config = dict(
    n_layer=14,
    d_model=96,
    n_head=3,
    n_kv_head=3,
    head_dim=32,
    d_mlp=384,
    vocab_size=1024,
    activation='gelu',
    norm='layernorm',
    norm_place='pre',
    norm_eps=1e-05,
    positions='learned',
    qk_norm=False,
    attn_scale=0.177,
    bias='none',
    tie_embeddings=False,
    parallel_block=False,
    extras=['capped logits'],
    init='normal',
    init_std_qkv=0.051,
    init_std_o=0.00966,
    init_std_up=0.051,
    init_std_down=0.00966,
    optimizer='soap_variant',
    lr=0.00601,
    beta1=0.95,
    beta2=0.95,
    weight_decay=0.065,
    lr_head=0.0102,
    grad_clip=2.0,
    warmup_steps=200,
    schedule='wsd',
    decay_fraction=0.345,
    decay_shape='linear',
    final_lr_fraction=0.0,
    batch_tokens=32768,
    seq_len=1024,
    doc_mask=False,
    train_tokens=108600000,
    steps=3315,
    dataset='wikipedia_en',
)
Each number is 128 + 32 x the weight over the matrix's rms, rounded and kept within 0 to 255. Layers, rows and columns count from 0.

# layer 7 MLP up, 384x96, rms 0.26, rows 207-278, columns 0-95
[[136 138 121 129 129 102 157 155  67 104 140  89  96 186 123  97 110 142  99 111  87 136 110 140 178 150 108 141 151 200 104 204 134  49 107 128 105 113 101 100 110  97  90 128 131 107 152  85 123 182 136 141 101  97 125 160 108 115 136 115 183 147 128 140 118  98 163 104 154 149 150 153 168 112  72 167 186  97  82  78 174 138 178 111 107 132 169 117 137 119 115 139  84 149 103 129]
 [165 101 139 115 179  69 159 168 179 124 108 110 122 190 127 133  87 112 159 132 131 160 148 217 156 222 152 137 143 204 104 151 172 132 161 183 105  53 136  82 109 117 122 148 108 110 106 132  94 145  90  76 136 175  64  70 108 104 122  81  91 134 154  85 102 122 128 124  76  84 166 102 135 156 135 133 181  84 106 157 128 129 187  98  81  87 159  76 160 134  92 118 133 176 127 123]
 [138  88 169 120 101 161 144 147 123 129 163 121 133  94 153 152 177 103 118  62 108 118 137 148  93 142 134 153 151 164 141 172 175 120 180 131 122 196  93 146 116  77 128  50 101 121 131 116 155 161 176 158 104  85 131 134 107 111 122 131 139 147 138 154 113  96 137 135 148 113  94  74 128 138 107 132  98  98  74 166 131 108 143 148 152 191  90 142 129 108 104 117 116 108 112 142]
 [111 135  55 155 101 102 180 143 132  97 155 169 123 117 144 127 141 141 118  59 114 143  49 154  82 124 153 137 164 169 168 100 140 180 113 151 181 163 136  87 108 143  84 100  98 208  89  84  42 151  85 177 145 137 190 112 125 146 182 143 123 173 132  98 132 108 124 113 100 175 178 116  98  84 108 111  97  96  75 149 127 170 148 135 136  64 128 109 157 168 150 125 129 103 129 112]
 [126 146 126 115 110 160 130 167  97 146  84 115 110 128 159 119 124 135 148 217 116 186 107 154 202 135 140 163 181 110 132 147  91 106 116 125 156 144  91 108 104 107 109 101 171 144 112 134 131 155 107 175 130 155 188 134 147 151 145 152 147 155 163 116 173 121 146 160 171 126 130 184  94 184  86  99 138 137  93 143  78 139 188 110  85 110 121  82 133  99 163 171  68 108  73 121]
 [116 165 152  93  88 110 114  93 165 111 104 142 141 121 137 132  90  58 126 138 132 144  80 150 163 133  87 134  97 134 136 139 127 171 130 132 125 152  93 154  88 195 138 179 142  99 110 189 103 111  92 100 103 145 134 133 141 131 106 128 123 139 122 192 113 124 103  92  90 156 155 111 124 128  74 130 165 123 124 161 131 111 155 128 173 121 181 146  52  97 144 154 105 137 117 135]
 [130 190 121 134  68 121 108 140 122 163 126 105  59 130  70 119 116 190 112 132 180  51 104 137 121  83 102 158 159 103 105 135 138 162 114 146 159 146 201  46 129 182 115  85 118 133 117 187 133  41  61  72 163 112  50 114 105 105 176 124 104  17 159 105 161 181 122  92 155 102 100 144  99 142 154  82 137 166  93 127 146 169 124 112 136 189  87 188 163 107  83  86 221 147 148  55]
 [118 114 137 132 146 131 108 137 173 142 108 104 115 102 149 178 169 142 146 142 138 115 146 196 129 102 120 175 131 188  93  50 114 136 174  59 135 115 140 150 149 195 159 102 155  27  60 201 178 110 205 122 137  91  54  79  88 113 169 146 140  74 157 165 113  94 191  86 148 191 167 125 137 101 116  99 169  85  82 184 130 173 152 109 132 155 164 120  66 154 126 109 129 109 154  56]
 [116 134 136 135 144 143 118 119 158 133 149 100 122 128 128 139 119 139 138 140 115 104 127 141 116 123 128 123 135 133 119 130 163 138 110 117 115 127 125 122 146 134 139 167 133 127 155 140 143 105 120 123 129 111 128 124 146 120 121 116 130 133 109 129 113 119 121 142 130 121 127 122 119 133 140 135 123 146 110 150 139 148 125 123 127 131 125 158 133 128 155 120 130 127 143 147]
 [ 97  98 128 103 135 114 178 130 163 122 131 145  60 125 180 186 107  78 134 158  55 113 144 132  70  93 106 139 108  83  95 139 163 144 143 176 127  87 131 134 129 131 123 170 140 137 116 126 128 144  91 100 139  96 109 114 140 153 103  89 101 107 109 143 134 143 116 112 145  96  89 122 154 109  70 129 146 102 160 140 136 141 135 115 132 138 107 103  86 157 176 115 142 176 105 172]
 [ 61 131 169 139 192 104  86 118 113  71 180 130 109 119 142 129  96 115  83 134 168 134 113 120 143 168 136 171 116  69 119 133 138 107 155 109 113 157  95 105 173 137 139  92 119 150 105 110 155 128  79  79 164  86  77 183 101 188 130 141  82 131 192 144 161 133  89 179 112  85 138 144 131 147 107 149  89 186 172 167 134 118 117 133  49 117 106  80 124 212 192 114 136 121 104 141]
 [ 98  86 124 147 149 165 148 124  98 150 155 125  98 113 139  97 105 105  90 174 177 148 109 139 123 104 124 178 120  85  98 166 143 189 122 127 146 139 162  96  88 192 156 170  98 136 156  99 119  87 136 122 145  81 168 124 142 144 129 150 173 116 136 138  84 105 155 113 140 113 132 116 161  83 131 178 173 143  97 147 189 111 141 141 115 142  21 165 107 149  96 109  78 101 108 176]
 [115 200 139  77  87 124 129 111  66 124 114 135  76 119 190 129  59 119 113 192 129 150 158 145 137 178  99  95 129 181 144 154 141 142 107 158 160 155  94  41 114 127 131 105 123  96 112 106 143  90 158  80  79 133  97 129  95 141 138  97 102 156 144  99 160 140 141 191 146 146  98 177 147 111 150 115 109 146 178 147  67 138 154 163  80  80 132 139 155  93  95 115 132  97 115  97]
 [149 153 127 135 120 113 108 137 216 208 155  86 112 105 119  46 183 102 123 139 116 164 104 163 122 198 155  93 115 109 103  77  64  94 112 118 145 110 109  96 140 136 133 117 142  86 124 103 156 110 128 167 170 168 105  93 133 118 110 121 136 137 177  97 149 164 116 121 194 155 157  96  87 103 145  78 120 101  86  97 141  76 216 177 122 122  91 137 100 183 102 143  98 111 165 107]
 [147 142 161  97 181 166  97 182 173 158 164 119 173 126 114  87 127  96 133 132 143 134 152 201 106  94 122 107 151  89 104 154 171 118 131  97  73 107  29 150 140 163 124 112 135  80 178 135 116 147 134 106 163 153 123 119  84 118 138  72 181  77 115 189 116 117 135 108 169 121 133 115 125 147 131 152 155 115  66  51 156 108  77 123 147 149 167 158 108 106 106 137 123 164 120 139]
 [129 141  81 121 150 189 168 177 110 114 129 161 109 155 118  98 111  74  63 132 120 163 128 107  83  98 188 173 137 156 150 113 120 111  96 196 245 136 143 100 109 147  95 228 135 165 136 116 146 119 178  95 116 132 127 106 138  49 105 146 107 118 106 141  84 167 122 189 147 121  78 130 132  24 154  98 168  79 159 124 129 163 148  97 113  57 134  94  32 143 201 170 120 107 118 120]
 [164 191  80 124 129  72 171 160 181 141 102  87 170 170 125 125 155 150 173 151 160 139  95 120 138 168 163 139 145 155 120 137 143  94 137 121 101 140 125 101 121 125 171 124 149 126 116 120 102  97 117 186  76 141 193  32 217 144 105 153 148 114 109 104 119 130 101  94 112  73 121 104 156 123 127 140 147 128 129 150 110 145 136 151  75 107 129 163  81 146 107 137 120 135 134 123]
 [104  59 106 136 141 107 133 167 122  45 111 145 166 133 138 161 103  61  82 128 159  97  72 155 146 161 116 151 167 154 189 116 119 145 102 172 142 109 133 143 100  52 162 124 132 169 130  86  89 112  98 108 114 136 172 111 165 100 101 142 122 109  39 127 115 164 167 199 114  80 102 194 105 149  85 137 164 100 158 147  90 136 126 148 151 123 144 167 159 104 201 115 136  84 166 130]
 [189 141 122 153 116 130 120  96 110 131 113  96 146 138 136 121 147 119 126  67 158  55  89 124 131 134 113 104 111 193 174  75  86  87 198 126  92 149 170 108 203 149 184 158 113  76 112 135 168 129 122 115 105 134  85  81 170 106 162  57 120 149 103  66  92 121 107 162 138 153 143 127 156 104  72 153 126  95  88 118 149 170 116 160 117 133 113 102 126 157 106 144 108 176 155 119]
 [ 83 200 124 187 149 123 132 136 155 106 192 105 151 158 119 156 167  72 101  89 160 168 165  87 173 150  81 183 105  74 153 211 107 123  51 113 155 126 168  38 108 136 147  98  97 120 126 130 123 158 106 119 164 114 159  51 151 119 153 136 100  98 131 187  85 145  96 118 101 158 143  70 130 104 142 147 116 130 146  82 167 115 118 164 146  91 116  94 141 118  92 180 147 106 122 121]
 [130  91  82 156 156 122 152 156 139 139  93 101  65 129 202 111  75  87  93 110 144  91 162 168 105 133  75 117  95 110  95 148 143  90 179  66 127 186 115  87  88  59 143 188 144 133 162 148 100 101 172 152 170  80 132  85 146 144 145  94 113 141  85 114 109 144 169 148  91 120 140 172 175  73  90 115 136 187 149 142 133 158 120 147 149  87 113 143  79 143 126 106  99 181 209 126]
 [105 158 114 127 140  61 111 109 137 120 158 136 102 146 151 167 112 135 153  53   2 102 146 149 173 132 126 160 108 146 146 130 101 135 165 122  66 101 146 181 119 160 117 121 122  89 122 103 121 143 125 126 173  93 127 174 155 125 133 141 134 161 175 161 143 142 197  89 165  51  64 126  84 103 125  85 158 160 139 137 131  83 132 117 169 135 119 175 161 156 145  61 100 133 164 118]
 [ 83 119 122 127 137  84  30 135 146 148 118 147 129 115  76  53 127 141 165 106 130 166 111 112 162 119 172 139 123 142 190 141 141 127 129 150 136 117 135 152  89 118 148 118 171 167  84 165 128  80 134 202 113 154 114 148 126 102 151  99 121 163 124 111 154 143 144 147  90  81 101  73 144 149 135 161 142 145 138 185 109  96 165 106  72 142 110  86 150 148 146 107  84 100 130 158]
 [197 114 142  85 149 113 176 136  94 139 192 157  95 121  77  55 101 150 137 117 118 156  68 126  90 178 130 134 147 131 198 125 139 105  92 161 131 100 155 181 162 118  77 143 119 122 117  77  98 215  67 253 152 102 167  82 132 126 140 117 135 120 110 179 117 159 117 119 177  74 139  98 120 121 195 139 116 200 226  85 108  63 116 172 101 140 114 143 116  78 123 200  77 148 128 158]
 [ 30 112 172 184 170 143 123 116 152 136 187  99 142 133 117 117 170 152 140 164  96  91 120 147 192 140 126 145 110 136  88 127 168  64 124 146 126 109 124  88 166 159 102  53 118 132  65 150  76 117 143 176 102 133 111  68 177  45 144 173 150 118 113 109 133 143  77 140 206 129 120 115 100 135 194 160  68  95 187  28  92 156 155 135 185 197 120 138 122 192 125 163  97 126 114 128]
 [151 142  57 109 157 124 121 199 116 131 151  63 154  96 122 138 146 100  99 106 124 118 137 136 201 145 153 198 158 152 191 136 117 121 114 144 120  92 133  32  57  67 129 108 150  89 106 114 127 142 167 107 161 107  82 123 106 151 116 117 114 104 123 114 129 119 109 129 140 125 116  96 117 159 124 123 144 104 111 126 107 117 190 174 195 126 135 127 148 153  93 159 170 158 129 104]
 [127 150 153  64 132  49 163 139 134 172 151 125 143 112 109 149 204  85 144 101 108 148  97 156 112 161 120 134 156 155 124 120 110 127 116 164 104 166 123  80 146 142  95 176 100 114 181 203 112 129 104 109 137 140  89 161 107 188 139  69 131 141 154 170 133 114 129 129 112 169 206 152  58 108 132  87 144 110 173 141 101  62 132 206 141  86 157 126 152 109 103 173 133 112  66 126]
 [138 128 158  81 185  76 105 130 115 143 119  98  88  95 113 124 142 140   1 155  38 112 109 105 116 189 132  52 125  53 107 218 153 102 134 168 149 188 137 117 112 131 100 167 115 148 143  44  77 124 113 141 182 118 161 110  99 183 110  30 134 148 101 127 109 131 153 117 137 119 220 129 115 146  88 153 108 141  98 115 133 118 255  94 155 137  82 145  73 113 111 133 135 135 120 118]
 [153 168 136  52  81 125 154 122  79  63 116 121 137 122 104 184 146 114 171 103 104 126 166  99  89 182 110 200 126 108  91 173 130 160 211 109 135  68 125  98  88 132 161 179 134 103 119 147 117 137 100 146 106  26 116 163 104 116 109 138 111 167 137 107 105 166 123 150 183 104 146 112 137 135 118  54 107 106  81  87 127 159 185 171 130 144  94 145 163  99 108 174 116 131 154 168]
 [158 200  64 151 131 101  80 134 113 104 119 157 111 115 175 127 124  37 113 215 129 133 109 110 114 142 105 145 142 128 143 132 104 160  98 132 153  66  79 155 127 104 220 106 104  93 155 104 144 133 138 145  90 212 139 119 118 117  85 144  96 118 116 114 157 158 153 164 126 156 119 190 121  63 119 122 130 116 152 162 139 158 160 104 104 132 133 194 141  72 135  89 114 104  98 160]
 [ 99 105 144 113 147  76 146 103  76 159 171  91 124 125 188 118 125 149 158  97 141 166 132 106  52 140 130 130 125 164 131 103 144 116 122 120 121 172  71 141 134 113 171  77 128 142 120 109 102 110 118 119  94 118  55 116 145 105 151 130 108 115 137 141 134 118 122 150 108 116 177  88 128 101  92 113 143 127 158 193 141 131 118 162 101 138 101 159  72 115 129 144 199 102 146 179]
 [144 155 113 100 165  88 127 130 161 125 116 122  48 150 151 120 131 149 155  94 118 119 102 149 163 122 121 154 166 114 150 120 154  90 159 130  43 182 126 157  96 105 131  63 147 153 134 112  81 132 156 119 118 159 125 145 149  89 110 168 148 179 175 101 122 131 137 102 128 102 159  67 133 147 114 110 180 101 158 129  84 164 131 103 105  96 124 137 123 124 118 112  84 140 108 124]
 [124 187 184  78 112 116 155  97 136 139 140 108 156 100 182 112 157 129 141 186 152 127 157 158 120 126  99 149 170 114 129 172  79 107 131 124 165 139  38  99 126 115 120 142 111 125 105 138 103 113  98 166 127  84 110 145 120  55  99 178 135  71 133 151 184 161 188 122 130 146 122 153 158  76 150 133 126 133 124 195 106 161 146  94 162 110  89  95  68 127  87 189 179 128 119 209]
 [ 97  90 118 123 125 139 216 118 115  91 121 138 103 152 150 175 157  93  80 169 101 134 106 109 115 176 165 124 115 114 182  93 152 156 162 124 154 129 109  93  89 123 171 128 110  89 100 195 187 228 138  97  65 134 108 122 117 118 145 118 151 116  81 128  70 136 109 126 132 113  96 162 141 120 142  94 145  50 149 173  89  54 149 123 133 127 132 168 101 207  97 102 174 205 102 150]
 [ 99 156 124 111 117 125 181 149 122  85 164  97 113  61 164 172 137 153 149 154 171 121 139  86 172  89 144 138 156 142 106 120 162 176  98 151 131  91 122 125 141  77 101  82 150 114 132 146 122 120 136  93  91 101  73 127  92 149 117 157 124  68 164 102  69 208 104  98 188 127 158  84 152 117 140 138 133 126 108  92 158 141 132 196 135 108  63 128 125 146 101 189 133 165 120 162]
 [ 84  87 111 137  83 183  82 170 138 115  90 138 117 124 110  97 130 115 146  90 112 142  84 104 154 152  96 124 195 130  90  73 126 190 144 112 156 152  97 150 103 123 115 117  56 113 136 103  71 162 144 195 156 166 124 176 144 103 191 102 196 100 105 144 170 148 160 136 136 109 111 148 150 140 142 148 121 181 133 128 133 123 130 111 157 136 174 132 103 107 215 198  89 105 158 102]
 [153 126 140  94  95  61 139 128 150 119 129 109 152 163  96 126 120 131 184  75 158 127  86 140 139 115 127  97 134 181  89 129 130 149 131 107 111 139 146 159 169 150 164 133 121 107 126 108 168 147  63  99 164  86 154 111 108 112 151  97 198 138 143 107 116 132 100 121 159 127 206 164  87 131 125 134  78 164 111 122 105 159 166 180 105 120 141 157 146 183 150 114 161 146 121 161]
 [124 141 154 112 179 143 135 102 120 117 117  92 119  90  85 145 122  86 114 125  70 162  50 100 121 148 110 107 129  99  94 177 114 119 171 165 137 182 136 129 186 158 143 121 166 174 138 146 155 109 142 142 125 178 160 126 154 110 115 113  79 152 134  84 114 157 140  90 121  95 126 132 141 124 172 149  79 117 160 126 115 140  44 117 177 143 153 190 139 140 135 122 138 199 191  72]
 [156 172 116 112 117 116 114 184 188 163 191 162  94 140 107 118 119 134 119 112 105 112 157  90 113 117  69 118  99 112 132 129 150 163 177 107 135 133 150 162 153 137 130  86  81 116 166 149 190 155 164 111 105 157 139 154 106 113 158 134 124 123 121 169  78  58 142 106  88 111 179  65  75 138 135  70 175 149 170 162 152  84 132 133 167 133 120 135 157 171 128 180 141 147 104 104]
 [135 143  83 119 114  75 109 179 135 152 160 134  71 129  98 138 130 148 120  96 144 110  82 121 146 118  99 147  63 160 122 122 132 152 116 163 141 124 112 176  92 127 144 117 121 129 102 114  80 174 136  95 126 106 158 131 113 134  94 110 123 100 144 121 115 130 127 125  61 130 150 163 134 157 200 107  95 139 149 102 148 128  75 147 159 109 155 154  89 126 140 152  95 155 199 114]
 [142 185  93 124 193  89 121 149 154 112 125 102 134 105 120 157 135 166 124 112 131 148  92  97 125 155  70 156 137 117 116  94 192 112  91 112 171 189 124 150 148 122 161 148 160 111 157 135 154 129 118 115 155 102 155  68 119 141  86 133 181 119 134  86 110 155  68 117 136  92 105 145 168  93 118  84  99  86 156 123 110  99 126 165 161  79 127 151 125 129 118 118 112 106 150  91]
 [ 65 121  25 113 157 161 205 122 178 154 135 111 115  87 171 157 206  89 150  98  99 103 157 161 119 207  95 171 114  83  91 125 179 144 119 142 117  91 163  94 126 134 127 135 159 135 158 126 135 138 154 119  77  69 132 107 195 158 125 129 135 107 100 182 109  74 180 112 129  90 105 175 106  95  90 156  70 174 145 118 125 142 147 126 127  98 118 134  66  88 123 129 135 120  94 131]
 [103 150 186  86  53 152  81 111  78 111 126 172  96 186 127 149 113 147 107 161 158 171 115 150 130  96  96 200 169 155 126 177 116 154 137 128 106 121 121  73 124 178 186 130 149 144 142 114 116  94 116  98 185 134 144 163 111 116 114  81  67 143 106 108 135 115 121 140 106 145 161 103 156 141 109 159 151 152 137 102 101 158 141 188 138 146 162 141  76 105 144 168 136  69 113 157]
 [154  87 149  81 138  67  97 117  95 153 203 129 149 147 130 144 113 161 159 111  97 141  70 145 130 155 129 229 107  87 184 142  73 162 128 165  94 123 112  44  88 122 154  86  67 159 143  94 108  84 152 140 174 147 145 123 113 138 158  74 101 134  87 125 145 147 140 118 182 167 140 102 111 161 141 184 101 155 154 100 163  75 105 166  99 170 143 153 170  97 124 113 112 152 145 121]
 [ 78 122 171 119 120 115 141 160 141 117 118  63 179 109 110 172 131  53 113 160 165  54 137 171 109 153  89 109 138 154 145 141 161 117  70 123 170 149 152  83  71 108  67 126 133 137 124 114 186 144 111 103 142 167 148 170 169 159 112 135 180 117  74 151 111 136  76 172 157  82 140 126 148 103 110 152 162  97 189 118 101 103 125 129 131 162 113 148 141 155 144  86 138 124 145  78]
 [ 85 120 126  80 174 135 184 122 198 172 134 105  93 226 129  95 115 136  99 136 149 102 107 150  95 179 111 137 152 146 119 163 136 161  61  95 124 148 133 145  88 113  84 105 139 139 127 131 135 181 149 145 134 181 132  67 115 138 147 121 119 113 118 127 161 114 151 137 111 123 170 118 114 107 125 202 158 160 106 133  78 119 130 107  32 128 131 139 122 151 102 109 147  88  93  99]
 [130  93 156 138 107 149 122 128 116 113 143 119 119  66  85 127 175  85 115 144 104 205 102 180 141 116 122 157 116 105 155 128 138 143 128 136  73 166  87 154 110 161 116  67  88 141 131  81  83 150 101 139 157 102 115 112 197 107 124 121 159 172 126  84 150 120 140 203 145 130  96  75 148 125 103 130 148 110  67 114 131 118 168  87 156 157 162 155  82  98 132 109 100  98 157 157]
 [146 125 189 110 125 191 156 168 168 171 114 100  94 134 156 106 146 154 112  80 111 108 182 138  94 172 130 157 124 170  88 173  86  84 158  83 190 126  80 116 138 134 127  96  83 112 120  92 150 159 169 154 126 103 150 134 103 105 151 148 147 190 130 145  83  84 169 116 125 157 139  62 116 158  83 149  59  64 141 159  54  98 118 185 124 138 113 182  98 134 191 109 116 109 187 134]
 [108 154 116 106  86 110  91 128 114 118  98 109 116 133 133 147 119 181 138  98 108 106 136 112 130 126 120 105 100 127 160 104 140 113 172 133 122 123 132 121 120 112 184  38 119 130 115  95 158 154 137 151  78 131 183 114 154 125 119  77 109 105 104  97  72 117 121 145 166 157 169 131 141 124 151 162  73 185 118  93 168 154 162 104 106  95 147 189 137 192 167 159 142 155 139 132]
 [121 113 180  88 139 123  92 130 165 149  99 136 115 179 109  95 124 152  85  87 189 139 144 136 135 126 182 147 131 140 138 137  86 154  67 197  80 155 123 124 142 152 133 172 139 143 100 178 155 107  73 170 101  99 126 133  87 146 182  57 121 110 143 131 118 121  56 127 176  67 118 128 130 159 181 186 165 139 122 170 129 108 123  88  94 143 107  91 131 184 131 162 180  94 128 129]
 [187 127 145 130 139 128 131 134 135 113 120 114 117 110 109 157 125 103 128 144 129  83 120 128 166 132 105 162 133 105 122 150 152  83 126 124  74 179 102 110 132 114 107  68 135 136 155 138 160 103 110 129 111 130 120 124 155 113 128 139 131 152 103 155 114 142 138 119 139  92  98 159  84 105  75 139 180 150 112 182 158 145 150 148 134 151 112 155 137 126 109 103 111 120 133 168]
 [125 116 105  75 102 218 113 148 161 132 156 174 149 136 119 135 116 181 121 106  50 152  77 132  88 106 134 105 167 170 111 174 136 117  71 136  86 164 111 125 118 170 131 114 138  95 103 143  65 133 147 127 128 114 139 117 113 125 114  96 162 129 149 161  95 176  94 137 149 132  92 143 148 140 121 123 173 196  64 148 123 185 148 136 128 107  14 131 149 147  83 120  97 159 141 183]
 [118 141  92 154 198  87 151 166 154 177 119  86  95  79 112 109 145 152 121 162 146 128 112 104 123 137 121 163 140  98 128 132 178 116  55 147 159 145  72 143 150  81 155 128 120 126 137 164 192 119  93 138 149 100 141  83 103 179 106 146 114  79 154 181 155 121  92  97 131 107 114 105  97  87 137 171 100 131 140 136 142 126 122 108  91 141 131 160 105 151 115 170 128  79 131 137]
 [137 141 162 161 104 108  73 216 161 128 143 137 137 169 102  87 159 124 156 180 117  91  81 127 182 138 134 121 145 208 144 139 119 202  85 110 120 138 156  89 124 112 139  84 158 112  67 103  99  74 142 163 149 194  91 231   2 122  95 145  77 171 143  95 122 106 200 149 123 139  95 106 114 128  60 164 105 100  78 167 149  99 104 198 180 121 131 104 129  74 139 104 150 106 167 127]
 [112 145 127  85 125 111 119  76 182  62 125 161 149 133  89 108 145 141 101 116  85 129 153 143  99 202  74 173 145 132 145 117 148 133  88 117 126  89 125  96 103 167  97 139 144 137 131 162 153 145 117  95 131 128 110 147  81 119 168 124 120 174 130 192 135 100 129 132 171 121 108  91 101 108 124 143 109 105 152 147 132 170 155 127 121 123 136 104 134 151 146 125 105 127 111 151]
 [ 79 146 116 111 110  93 119 158 148 144 146  95 139 123 170 162 126 117 160  44  39  91 141 129  51  97 134 137  84 113 163  91 127 158 125 136  98 168  86 111  46 134  80 106 147 144 127 162 120 146 139 220 104 112 175  96  91 140 106 109 115 132 150 120 115 106 172 113 118 187 114  80 103 174 105 152 221 149 137 102  89 123 105 105 141 121 141 183 141 101 138 170 149 141 138 169]
 [ 99 150 184 135 140 105  82 143 181  96 123 100  97 157 193 169  95 150 141 157 159  78 177 141  96  57 120 121 159 135 101 102 109 179 130 161 112 157  52 106 102 169  98  75 127 127  88  65 141 134 113 115 186 127 147 144 172  88 154  78  73 105 183  77 146  99 136 149 134 126  92 159  65 119 133  81  86  95 171 110  90 118 154 103 138 117 225 142 190 149 109 136 123  84 203  92]
 [149 128 147  76 123 127 141 141  73  65 165  98 170 133 140 119 113  84 121 100 110 128 120 152 195 149 123 128 119 111 184 127 102 145  91 150 173 153 133  71 193 136 148 128 155 126  80 174 164  92  98  96 165 146  84 110 113 117 143  41  96 115  53 157 128  97  96 106 189 162 159 152  87 141  90 137 142 109 162 120 151 148 170  74 153 128 103 127 154 178 133 162  84 136  88 101]
 [103 108 153 158 140 149 153 134 123 183 112 104 163 157 179 148 139 153 134 106 163 119 122  84 103 118 104 168 141 157 141 140  83 158 189 100 116  72  81 113 174 105 138 116 117 161  80 161  89 157 104 100 169 130 179 172 122 165 162 139 145 113 117  77 153 187 187 106 148  83 157  91 151 132  66 105 164  64 134  99 151 107 120 121 109 113 138 126 124 202 143 141  52 103 153 121]
 [ 99 163 133 123  91  95 118 161 192 158 158  82 109 101 133 171 124 136  90  89 125 145 137 204 129 124 158  98 192 128  75 157  95 135 108 118 149 109 197 154 138 136 137  93 107 183 100 137 107 127 131  99  75 114 119 165  98 145 160 122 152 117 148 145 175 158 155 105  78 123 163  90 112 174 100 229 121 132 125  82 128 129 199 126  72  86 143 126 163 131 108 117 100 105 162 104]
 [ 73 151  75  61 121 119  82 128 139 127  98  90  62 127  95 163 127  67 164 122 178 141 138 110 123 110 116 110 121 154 132 141 138 144 120 124 163  66 129 136 123 118 125 133 159 127 133 103 119 136 112 121 127 137 188 164 148  99  68 155 154 160 146  89  81 138 130 124 153 143  98 140 123  73 106 168 111 131 126 131  97 192 132 132 163  84 130  91  93 170 123 125 123 121 166 103]
 [136 121 110 123  84 142 136 158 100 130 115  99 150 163 124 144 148 105 123 136 139  94 134 141 136 176 102 156 106 143 184 148  91  98  62 155  85  78 149 125  92 147 109 136 115 109 117 159 140 132 135 128 110 123 132 156  79 122 138  98 142 155 105 114  62 172 120 146 133 144 139 176 140 124 117 126 173 105 114 108 155 154 118  95 127 179 124  96  73  93 133 151 141 112 151  95]
 [ 71 111 165 103 178 102 196 138 125 124  62 111 102 136  93 144 141 181 167 116 165 123 120 146 170  89 144 106 163 132 149 118 169 184 135  88 148 103 134  43 132 183 144 101 154 133 125 144 120 100 156 128  77 156 130 130 136 116 194 169 102 136 115 157 106 153 161 143 129 113 160  70 115 134 102 155  98 104  94  82 101 159 137 144 116 106 142 139 144 111 104  83 164 145 150  67]
 [162 160  94 111 163 158  62  97 134 169 129 101  75 162 159 109 130 103 111 141 105 120 146 115  85 118 153 187 130 193 131 133  83 102 129 112 126 126 109 118  69 138  91 138 121 153 129 113 152 173 103 135 121 133  99 109 154 140 102 133  78 112 173 118 145 126 135 107 154 111 105 119 172 171 178 137 229  83 130 178 111 113 133 143 175 115 104 123 121  84 148 156 185  63 142 122]
 [156 160 136 136 151 104 143 105 143 189  59  84 117  83 138 170 133 121 106 117 146 124 149  76 184 117  97 119 114 132  99 165 128  86 130 122  98 145 123 155 116 104 120 134 123 130  73 118 154 142 105 153 114  58 125 198 131 109 113 131 146  89 108 137  91 149  98 100 124  98 118 115 182 146 136 138 140 171 120 160 159 131 152 133 137 133 141 116 125 148 130 131  88 157 167 145]
 [160 154  87 138 143 120 119 148 113 149 140 118 107 178 162 146  98 127 149  98 152 126 141 101 156 158 113 165 126 176  87 140 134 156  91 127  92 149  91  86  83 119  97 100 159  75  71 159  98 143 111  80 146 134  61 117 204 127 101 122 126 177 173 140 184 161  86 150 127 158 165 140  71 126 119 111  92 148 103 158 176 135 130 143 124 109 115 162 102 114 118 150 131 102 131  90]
 [101 153  75 172 111  90 151 144 233  94 118  99 157 135 109 150 117  90  92 112 158 159  83  75 119 199 162 139  65 119  93 174 154 123 120 186 130 125 145 133 106 138 182  74 161 134 129 109 134  80 115 124 135 151 149  63 216 174 124  82 172 131  88  89  60 131 164 183 124  95 145 142 162 138 133 136 105 113 171 144  77 150 149  91 110 113 127 162 124 117 113 153 153 169 113 123]
 [ 77 121 148 123 118 162  90 110 157 167 114 184 153 104 165 152 157 110 189  85 143 114 149  97  88 105 113 138 131 142 183 114 170 169 113 159 136  74 122 196  78 124 137 158 122 127 129 141 139 110  97 109  70 114 101 132 125 158 128 129 151 144 154 166  97  67 127 137 103 133 177  66  75 114 133 147 146  97  61 149 160 153  51 115 115  79  72 167  81 141 111  93 144 221 122  83]
 [ 64 167 167 159 143  88 117 164 149  47 109 126 153 156 162 139  56 103 126  94 123 105 122 198 187 164 133 101  87 108 129 123  99 134 181 148 133 128 167 144 184  76 102 146  83 118 186 167 165 117 132 195 108 163  96  79 159  89  91 110 155  92 117  78  89 135 105 158 178  40 172 147 179 113 133 125 179 110 106 145 140 127 137 196  50  82 133 134 176 112 111 127  92 144 132 126]
 [ 88 151 127 106 190 144 109 122 128 112 146 107  71 150 128 110 148 126 144 104 136 139 131  79 162 140  83 114 143 123  69 110 156 158 143 205 127 135 140 109  86  99 124 106  60 117  46  35 113  92 158 108 130  80 185  97 173 185 147 142 144  90 142 113 107 159  67 157 185 127 151 127 117 121  71 121  89 121 168 171 179 142 162 134  97  69  58 131 149 128 111 155 108 114 105 109]
 [113 154  81 128 185 144 156 114 163 184 149 101  83 105 138 175 126 127 124  74 127 105 102 163 108 187 118  57 133 107 151  99 183 173 116   4 174 154  89 116 151 176 150 123 151 114 123 128 164 114 142 136 102  99  99 132  91 187 143 129  29 121 164 181 152 210 115 105 152 103 103 113 143 127  75  79 125 155 158 111 137 148 106 133 150 137 134 141 136 180 133  88  98  85 161  81]
 [132 225 147 132 150 139 145 133 137 135 118 134 127 111 124 131 130 119  98 105  98  91 126 134  85 112 150  82 145  93 153 163 163 145 120  70 132 116 130 148 122 174  73 131  47  93 160 149 121 184 100  78  70 164  68 151 155 152 171 131 132 149  98 165 129 142  91 143 186 153 119 130 115 105  96 108 176 160 117  98 130  93 112 134 170  89 136 134  94 116  91  71  97 153 143 184]]